From a checkpoint of a small transformer trained on Wikipedia: hashed n-gram embeddings, 5707 steps.
Each number is 500 + 40 x the weight over its row's rms, rounded and kept within 0 to 999. Layers, rows and columns count from 0. Numbers have three digits each. The size before them is the row's rms in percent of the matrix's.

# layer 6 attention value, 32x160, rms 0.0372, rows 0-31, columns 0-31
094:462535458532476501507569476529536469453505490536474522546513526509413604469502476484436522504513
101:576452507502468426494469429481497549498441558481508547465515413482480484556521494507553515449434
091:512504482562528532551459503513641534511462553509485444487477424496594536469514524519538490489535
098:560522447552511577601517469486585543449445524490441534512439495522536539533504450540483612576439
104:507490571527471462589535492517521502468486449506556456530491445519506565483557491456478468594509
107:456402584447534530497448514602437471480444454491545476472540507499535469528447513471464512493531
100:440437521478461494577597506535526537477512529514487496493522469514514457533493557553500514445492
093:558537473497472555437484510530514530504450505502480532516534527505523490494482464436523468530583
099:511485478536463479501484526488467462582474478490569496479503454513582557509531543530508526520443
088:471438537463500499486523570502573497539596464521541452564550539507506497494470503461513527473539
100:461444465493557500556610562558559443551474481447574404563564517453527566484446509497420519556474
099:503431502495461469528492475530488476507540503522538469500459542503516505472516492447438534521503
097:544477532543586530546493451573578457505483500443453498520527531500473458486467454495490498485586
095:519559461465571538481540447533528526496474501487569543522474534477517514442466510438494498507576
120:537435439506536451464487511549438467455527482452446544447510474535494491549562468471511497427503
091:456503465482490446545525482454568475598530445493434490440507459485566551476439516506461489453507
103:544554456463511447442585456552513518482466463548526495484528470465464555498556455529505442436478
101:526557508474518527567451495500419566488542465467449532533559512465454466516530514499480518519499
104:561540595473485508474548521463542482537514519462495549467519571537542446506465505454521572474494
097:449480558547521441519476403488406447567483443539479498487517477468528501471499454547442554573455
106:504512529514484510514505514457522464471457477494469508502505566520504518530509472533538527512489
098:463472480535515584450509390520522430571512519590450511472482513470540554492574468569469488443455
105:501425492511515512510495481490529500574502549590535496486580499506483477476535476548520526516393
102:503492489512498479440520541532405463509513518437503432507530516469460490524474460517512486478489
093:523527550496524474523496453488524527491541532468556420473450477522409479461546522555489489494515
100:519511497543489560529506650485552499516564431489513571501455515547464499465579502459523558473482
106:524438523479499479521529437472520518471523532471554527538483525526552515512459451520456553522533
105:476507513500465520534580491423588510433526506410448490506518483549478543483523511515528493467520
094:513386500513480472527532516499455519517543512545423491470520545452550536520493507451510519505382
104:491566512540595513444501535505505466496472567549402527521532486548454546508538505527515441485466
088:509515544446549459485549422527592520484493511521490506436453536447508517528447488538524539465441
110:513428497506495443483478462578476544523509464502517473506402504475486517506404445574404507503546